Weights of a small transformer language model.
Size: MLP 256 GELU, vocabulary 512, 1.15M parameters.
Training: a variant of Muon for these matrices, 88M tokens.
Each number is 500 + 40 x the weight over its row's rms, rounded and kept within 0 to 999. Layers, rows and columns count from 0. Numbers have three digits each. The size before them is the row's rms in percent of the matrix's.

# layer 3 MLP up, 256x128, rms 0.0961, rows 222-247, columns 0-127
111:424499430550497460500503555483491498464492404570487458519538569458505442434501541460481540469542504529572567507462473527442498497535540429519492498510542468497535486477510451491546611519426483524479505530498546487475509523496495461481482416517489521455530477543511461493477432557465435547490477501454480513503541565510516492552447505555480522522464495523615535460530541541506460549587
100:507488469521576467516521505499568562468465557509496504461411527453561543449500508524510510539486546456556502522512546520580406543521511501485464501496518568521541458556501445500481468464406576434474499569492487485480491483523514480490536523472534532457437531521554515579526426488504419552570551413493501500533527498525475473545405506496501515492471479524536500448506457502471415463503
097:556530476510531432483470486461483569590504488476540522463449459405499571541531515557470534483501542425449533531486456502546486537474457484570499565494455538521478520525419473553436559477477420426494482454588520444477559467487552527463502568469516461466528539462485455504555519498560506493517531460516523509590473453512553529493510523502453481450564475495501523435502516472499504481535
101:467468493498506531463488467408476503490474460503527542477530478457443534463575540466478497469422473514444369427549527533478480514480515506508513458557519536519444420431554491485533598486474556520505550534476531469527517498477443494494481475486500617490532473534482467521518526476538563526469567523534543535546529552550474463495473526461493562563433554435503523547515486492508528480541
103:502478428502525484541479490441487488453536479507502493545522555507471505407461528539414502549496551548567510505527464568472538495449531443478500529473444450528451563518537524421548472398529556469474537496568486528533473496473444482508457505494546536503516538447481434496518475527526463482449475519447504504459535558609468471534483542448505543487550563499551571492465478509541457474427
104:585443532491512559471555527476558502457522490494535528558559473512469456508512514466546442532483486518525499555493520493505513508493441509424485455524462467576517432525471454470501452529508509503464497451513546458455516491503522509494446505506419502456465579420497516524542518456585448502447484575503396516514448518495464466530533584511617503510457519551501503473510499599515456451488
102:481579479423502448503519517511449565574504497463454527498480504508547465481502559510445511499495486484417585488507506459507467572485513508508521425462580552518505502556522475467507488506417402497441496529449523412499501599496488413472484474578518487489524519489445487502508539479549457509457514483485528465552556444463480555496553545537466508494442496486508558475512527485491502601465
097:503540526512450528414444457537500473579520532500482480496509504489451440484511463462559466475513514558453471538454518488455499580446531558454483570462475548501541490502559482525479482452589528513507504532524601431508490464480471503517519466411501433536567593521515500440509572519468446469523512540526529491509563577448498443475435484508501474447485467489540536494478443483476481494567
097:466508545453489529503465465439437516459442512482492551462451473460450518555544480492467525534594521444448529543460546457530491486557518527434518562463467571482572471487506494534458484477437546501464474423471564521474502451560513566497471514551508548426509520459532544534464542562477497524554523468570561553519566522529476513412519486498504425531487517523500495416485444521464500514494
101:529525479477538495472484524573491499471542451454547481548481481470556474545489471511457574497460482487496469507528454491516490497487474498546509463498541554439494509493536557481432534497561484481399523494486432485483502482553508520452573485472443518550517520536534510452559564546481471516459478564460461367521497529459427533469474536488525392477497523498500459567521461468490610574531
093:479463466463504551561555540482492445509495567528508590411541493445479506498534379520508526499565534523493565461456535487526531493556449505486567502539533518410525504517527464436519457498522471529480520559476469492510557479524471481446457449536504439490477448462477459486507420504497501531602535513498525519471495526475439508501502488511480459490502535426440578457493458509523588567495
100:555441468435546530514451460450483432457482477539504508560461493526493542480478457524513443529576516543482508517447422538530541503452528440460602591469480472501495465535520567494434492513440469484517527543509503505421534486536516456517466520506503511513509422456560475572548512530489475571507452500541474466514569463528555436511444558440551524492529546490462465476527438509545475514538
106:502496536480509508525535504543524498445474537538537538469429470456482543472516449485515538469509502465560556524528539515499519492464521452568533464594517414483454444497451461472467577490471482451547504460481556405496457556524504523481485583548447521580443513471484525523508499536585460485525492497518531503461587489550475522455421493482478581532552456537510449488449417517473464469476
095:444548484528472515465556456507550476502463459470553492574535528496492438453471524521509462465545514475514528517485525477522523495450486506510455449482504471453494475580557561480481455403482487512464501555530492499518481416478555477563568519543493463487495472494577569522501473511497513531571556454474515446498522374462493529512566546415472515462466533493480540529451448504612508513445
100:468495460461511606545562498484438547491570510485543495541474525515488532562463546493508518501438522491566460498524526535504467506444487498498558511460425473480458560516522483522493463557520469424519549500533475523469448482482487487518538458517564510520512456421507501425462508500489457480505543554480396500525550498412504451438523525558498484474522502508456506528639501474514399483537
100:497593471478489440506517542471452545542498559525494494448490400473554501452502508468503478416494466512466505397548519462467479496490538547455509511453493556460558572524464450462463477550562497534553494498523461471470574553466560506511424443460537565506434447496464432530469538558522507475521537504499492468584493475516506537523489458501526576445568509531503508468527501570516535503504
100:482537512523586477529530474519468495510479458491592403501390526459546538559539474495488487490449513537482507501475475562528475496481521493453567555466593501427431540479499554544501478528507532519487524465491498550427519477528450518472472477528513578479510566501561520455471518541504474480386467466529490440502481460450455498494470505530450484487446551513438536534548512499456539510412
104:496525526468488563526501491486545468548472548588515511558479502496499500521557503513421482549531453478546578538452512558542465439496507482488552469486500483529565542508423526454424493559501506453454483535476646499456473498462536488472431492453543514433496517523554501459507512367511521550462514455476488491513459466501499481451512455509528591520516548471482451494487495486507439466461
106:484524503463491489523476501445540473472571554522436391508586452511550494535511496523482449490569488497471547465566587503486534454428477528489578444485520487525528507479519509489504539504456435470565523432439524491451471529469482491484475436581473537500469513485445491550518476490555456476525508546478562543559578492438498463452468534602436493508522492474527474492548498473467482561525
095:502533473531443440533467525535573486535508530520489465545496468475503450572510521526470548523521567571531495517473494545494471465531494575526537535486484500536464518544561505525476500526524460522523479515546478533571453431456495499448480439444486468451587566499455456521460572549402428536466547579513467516531503556543511476474458556495426444408513439443495489490512482496505483448511
092:528491497601514489404566450539497496450523482489553452467450536474540502436492461451548539487487480525487513492516433504508555540485568478490475554534553518453550476553505461445494506523477535474485437527521500424499569444499538517507494446604495436517463449545508468492523540511490489523516490493551509457476468524464459513526528521428397519483463566591511584441504536452519481465506
098:444519498453526500487443420520537474580543505445528506461506472565543478571524452503584460433436503551509466518484530525474500450495524510556505517612480468517442542508549496481528500570463466526464519466521546479527481479416476525505553570447521506500553501456493496524527482513495501470486459476441477543448526520510421420493545590489514498524457412505513537545488440478504456575497
090:545492444487530494448499503543498510490495470578486527521462494492457444555516536517485410556456523479500492585529540502471549517447575454508511530454469571490527472450493484498517487583518441457515538515462432561503518445510482532537482481445588588521468462539431386517471512485502463489493509548465528505517567482492490495414553503473437465536469489494543499513553509444535438565532
095:489517465456546490526487587463449490475455492560496409456523496575560498496527445521457481489499583497529486539487507495475530594514427531539536520557475490415514509511510591528483473434428531465453524551465559492466450481563504484521511563556527495503553513530504492427443507469495462558528499471440457453493449475444468547471505471457478459484468550580517464504525534476496567545500
098:457546500545507457514450466510474450534485592445488483481554518510518511477456461537513569516490519509534514492475512462470418517448450542506579527484474540503448521585491519461448489543519594525448427490601487482475438533440551549505419481513493445475550558509495518494474554389543535478467486465458436551517540493479476553516535488490534460473481504477547527515526454486470535572510
097:488515543481464473481600541491446496531506546487625479484489476452520496522433506464551540508499511496394501414477559410445563479524534503465463466484510536488566501538557537550473476539510521411556472492428468522503489510477491513506542473571419531542454500503510467567484545544532452518529500502527500415520554522462488465496545460478472443506530468566503481495499452539549481509501
# layer 3 MLP down (transposed), 256x128, rms 0.0639, rows 222-246, columns 0-127
108:513521569502545562451517524463495482513470565469592485502401479492475520472414490498505483495489490499502448443451525480509495510448513516503515482474477525451539443490518510501502446435451543412521462480480494493523533500595552565493554420534496551513506524395460537549504535614549565479425480440575530552534432520504478506479514500532502511454432461499509527538519516502486513528501
092:466588566437509452514542572593496591480490479543513470494472476469443499553483538443491463393431544526438519448533533432530578479545442542435488500502540548458471444527535492472560516490497527542467508457506484523518475493531493541455481473510488513497541516538419557499542519517529558502519440499491493508502550465440495504536464508433478481552552442466472454501448505497501565468465
100:457528498481472472494528516558497486497505464519534501507439523538527476476470533445530482522543443407499482489450520550502453531444625529481578472509497511498510497553487504465491459413484557461503462455517481523537497578577427485550491535481541498503469471438456555461471469458542500552498506437406434476500543439535416513517507540578550591518484542494486497525504541506522481554534
096:512491487544517481535513519612578570492442523497457488568512456516574444461486517536535474453526511451579542480487546454488481383422542527469518526490467422480512529514482486487483435536488514486564450577527546537427522488506519479521431560497569446523469525489503475490516509483468473499501473504484475472437550471476523575489549464489462489517507473539542509471434498528445498588451
101:514489478541519546547520467483520463464491419463532455458502447499594502544475494455478524511504448490454481466507483560519432508561434535523522562542542498516442554437538543482435505509548486468550503520455450463546574543545513554497490480451449456491462530460491477502532526441559563548464437458490558514459484519479551534458488481545476537465619494493490528493433442463551555485546
105:497554511509480482510469553475484506493466539460490503467503573515465456473557512506541506479535463518402564509524457453526524416413564494517453478521466521438406450520482479576479582451539461504515491550519525551509502529507549367499523521511547530459572471548519525503503451527487533477569567460510514495456472471540484457461467482522542579487555532480550448459459484459531520506520
105:490435524585511447441535510420491522516565451543456563426531522464520511548490491511547513520472468494581543468430534517499520442506470512475513487568460476460535465562514486580502423550530485524509521432495481588477519479435496546494463580547466475516573496457562495496531527517482470493540489560426491515441478518546443432473487546494465514515438484457520510453528558505548467515474
098:468488468512531503524562518454497571499548501510497515542556508507488541521487488481489465496442521499516502575526502544494460430468434521509522436574530545405481518473459454522528441578528498497527460425568481572466481521444549456497430481558470552524497503466568500542463466542557528563508508550493488430519449470524509513406488462466515523508485462581464537443456520458580495467442
092:442491504508460498533580445438486470566446499476558446562480554532544489487486539465572570468506555537498465491505546491447452554456511471540448464490568523464470537518558473439520500464518436526528469540513384495532502482498502474487495515523511516562560437624565475470538527512530590501408451477494489512489455450492478514454448495460480491478521461502547493510514505505520450531485
100:474470516512418494451510514508438489569522478510468549524466459545441532511499568408491434507507415489445523496496547493538511531432518426440533465482522434505490534501549519534545517446564576565453544519484447509424570482442551440488494505543521455505468473551518506505412520515526446541518519511477489542531446509534598466535508534490568487532564540477472538467483504512494518474476
090:467503470497523480479441517538453552534446515489495495454474462533500475487413574590557393508501441491524496418578486504548495547481476491463506539512480478547484522552453553576532503433446513511505455523529461475453468592491492458405520514440585483521501490536501566554449532419542496561478498510494505490556528507525554471504538469546559484525508510466529507479455477479463506496556
101:491549478519421462462572583513507523513393507472543526455473438557489546477449470483519489566498470526545475546458536509504491571505487559585448452441430505496482529511511535467543479455477493510517516530434531468511467559508468459465459472474515464472539557472496454520540483505518581436461491560506509541471510547487490481511454501571522587510425500486523417557521433488484520544446
107:450434503470471428463504547557494521527499462486477502573544445484542487566494557458401559535523476560489540463433513466520447436555515482537498515498494471531510483406469502503450565546511437553457501501520531496546547495516453504515482463384478425448522511523516468494532509503488492463475524552473459560516520551502515544590533522542571464492482560471451536530526477467550450487476
104:458472463474494523566500513452506514528507505441491505511479499468526484496495469560465551541492496460511518438456485499516540470538534425517500556494471491491561529453436502568462451553431433477505530452465434543469508449536401502436554460546551544514501537441508442445551519602520537474447468601454499564527473483537476523541511521539488473526542457540486453494560497541475567551461
105:588547449486458545472484455456550530511526464449441605494471491503542556438535479545549483503474562442468489554509473476473499481517462551505477465512468530475453526463471496577532547514571434475517449462489587444471552484530519503458517552466567498491507492516513500449481503481497555450450500494576586468507506502572477587526515464531496458527438414498531456447515479456509500468523
103:492478455556455442481499541525480459567503501472460491430508578492506447489488512559474495495538496471593427511579469513523492531451512425522499493504492510454500471547424520496530426512521528439497512442451577502518505594493455510537605537504443511527513502554531553468498512473465563530466540512471511480479570498516452498503445484468515514467514457501539452419582477579547451458502
105:506509521481465549511469444473518476594555442502432556499504512471517476508572576493541514539550554466446515459512517588491561487516497509496499494513492495533448498565470474468497503439585469522470453560600504449511548464526486544515453441544490423469450441486482494476466537513535523417486453529500537498432428485548443498492483529572468506437518466477460512473534568485528533483568
107:460552571419519477468508494483499556579509526458526474451521483461530424591494434539456551498483455468497504511490538513491515478531484482569518494518526540414454528463483521480508451570452426559476512520531392528540494448506509539429560516542492468440558482505471452493480460511478483550502491532518483478506481532507527476558464631472498520448564554497452546476453489502460498546503
109:505557467565480560527528508456569558536507455414488532508574489464530475462515477457507522461473518456506548494474493505492569433514515562527490530479496462502550528483445439514490493460447567459565539588486426505505424531496487493511440489522505485515525487486498447475509500599451482522570428520507571443460577485545555496505548452519422471461503460487496468535474466504506536414543
099:462469428553421456523490483440459513519459514481584589491461554457495522528539514567444562516488462535522517532535494569509473570486516425550463489486490502474535507488430454554466526507482448420497558429432470535429550471515527464489487551476587498439463458510521525491551474561499526518565489465478528489503505590550465483496541444528452516495514490518538521496506451509520534434500
094:567542515527518468560511496454541420559515566508490466523458528428512521499527421527451466533459505504481472521414510548540492534542476506435490437551448511561455455452449463581499575522485461487521476508412485472524467501499512487513497528462474583514556518446470568513428503468452516493508563437466559485490555522572554579493499465531521414493518496512517521487506519461486455530480
103:489459563442458460510560529429460515400450465520523463486479499534491488511497562486506494480468468511537533459478474471491514505456501530531489566447494564528597443477516498529513497533518499564531527438469437435546436555548579509531517445489555490481629541563445512541458493496545512518487531463428475472524415500522536460501488463520477511477491518504471465525495581526533483420517
093:539535548525477508565491541575497513492534495448488507504471495422514512480455497494427569485513557489516496485445481541441501588520456506497483462456534537465438555536512607471464489473500484535483500521506483448537512499439513554413557491514475568564493596427494488491480547450526430464548509491530485503506410507512461448507462516567472561451509496595482527447529505497426510507503
093:463469550500377506494456489530476516495446488530458517522570501444553511438484499517383456508476475546488423501505521516535479569525481540529510513417499494461470477535504482473550589576545508496536522549471490519558563459586452457564515492448520466503469484539497523479546494487460505527450509506436514470523502590460557523474583517508488500504541464471431550534449489498452458529483
091:483503499456434507501557457452490463558504539480478520488532534456506410537532487556406580541462524530509509426501496483529551504527543567550501479445510482434436542529540474512474532473471583510472543465501475469516546546450490400488469487564460541569420574522469480499487498483456472518515549502576483513430494507473519500490451473501539576541516560507464525479498503471479457591469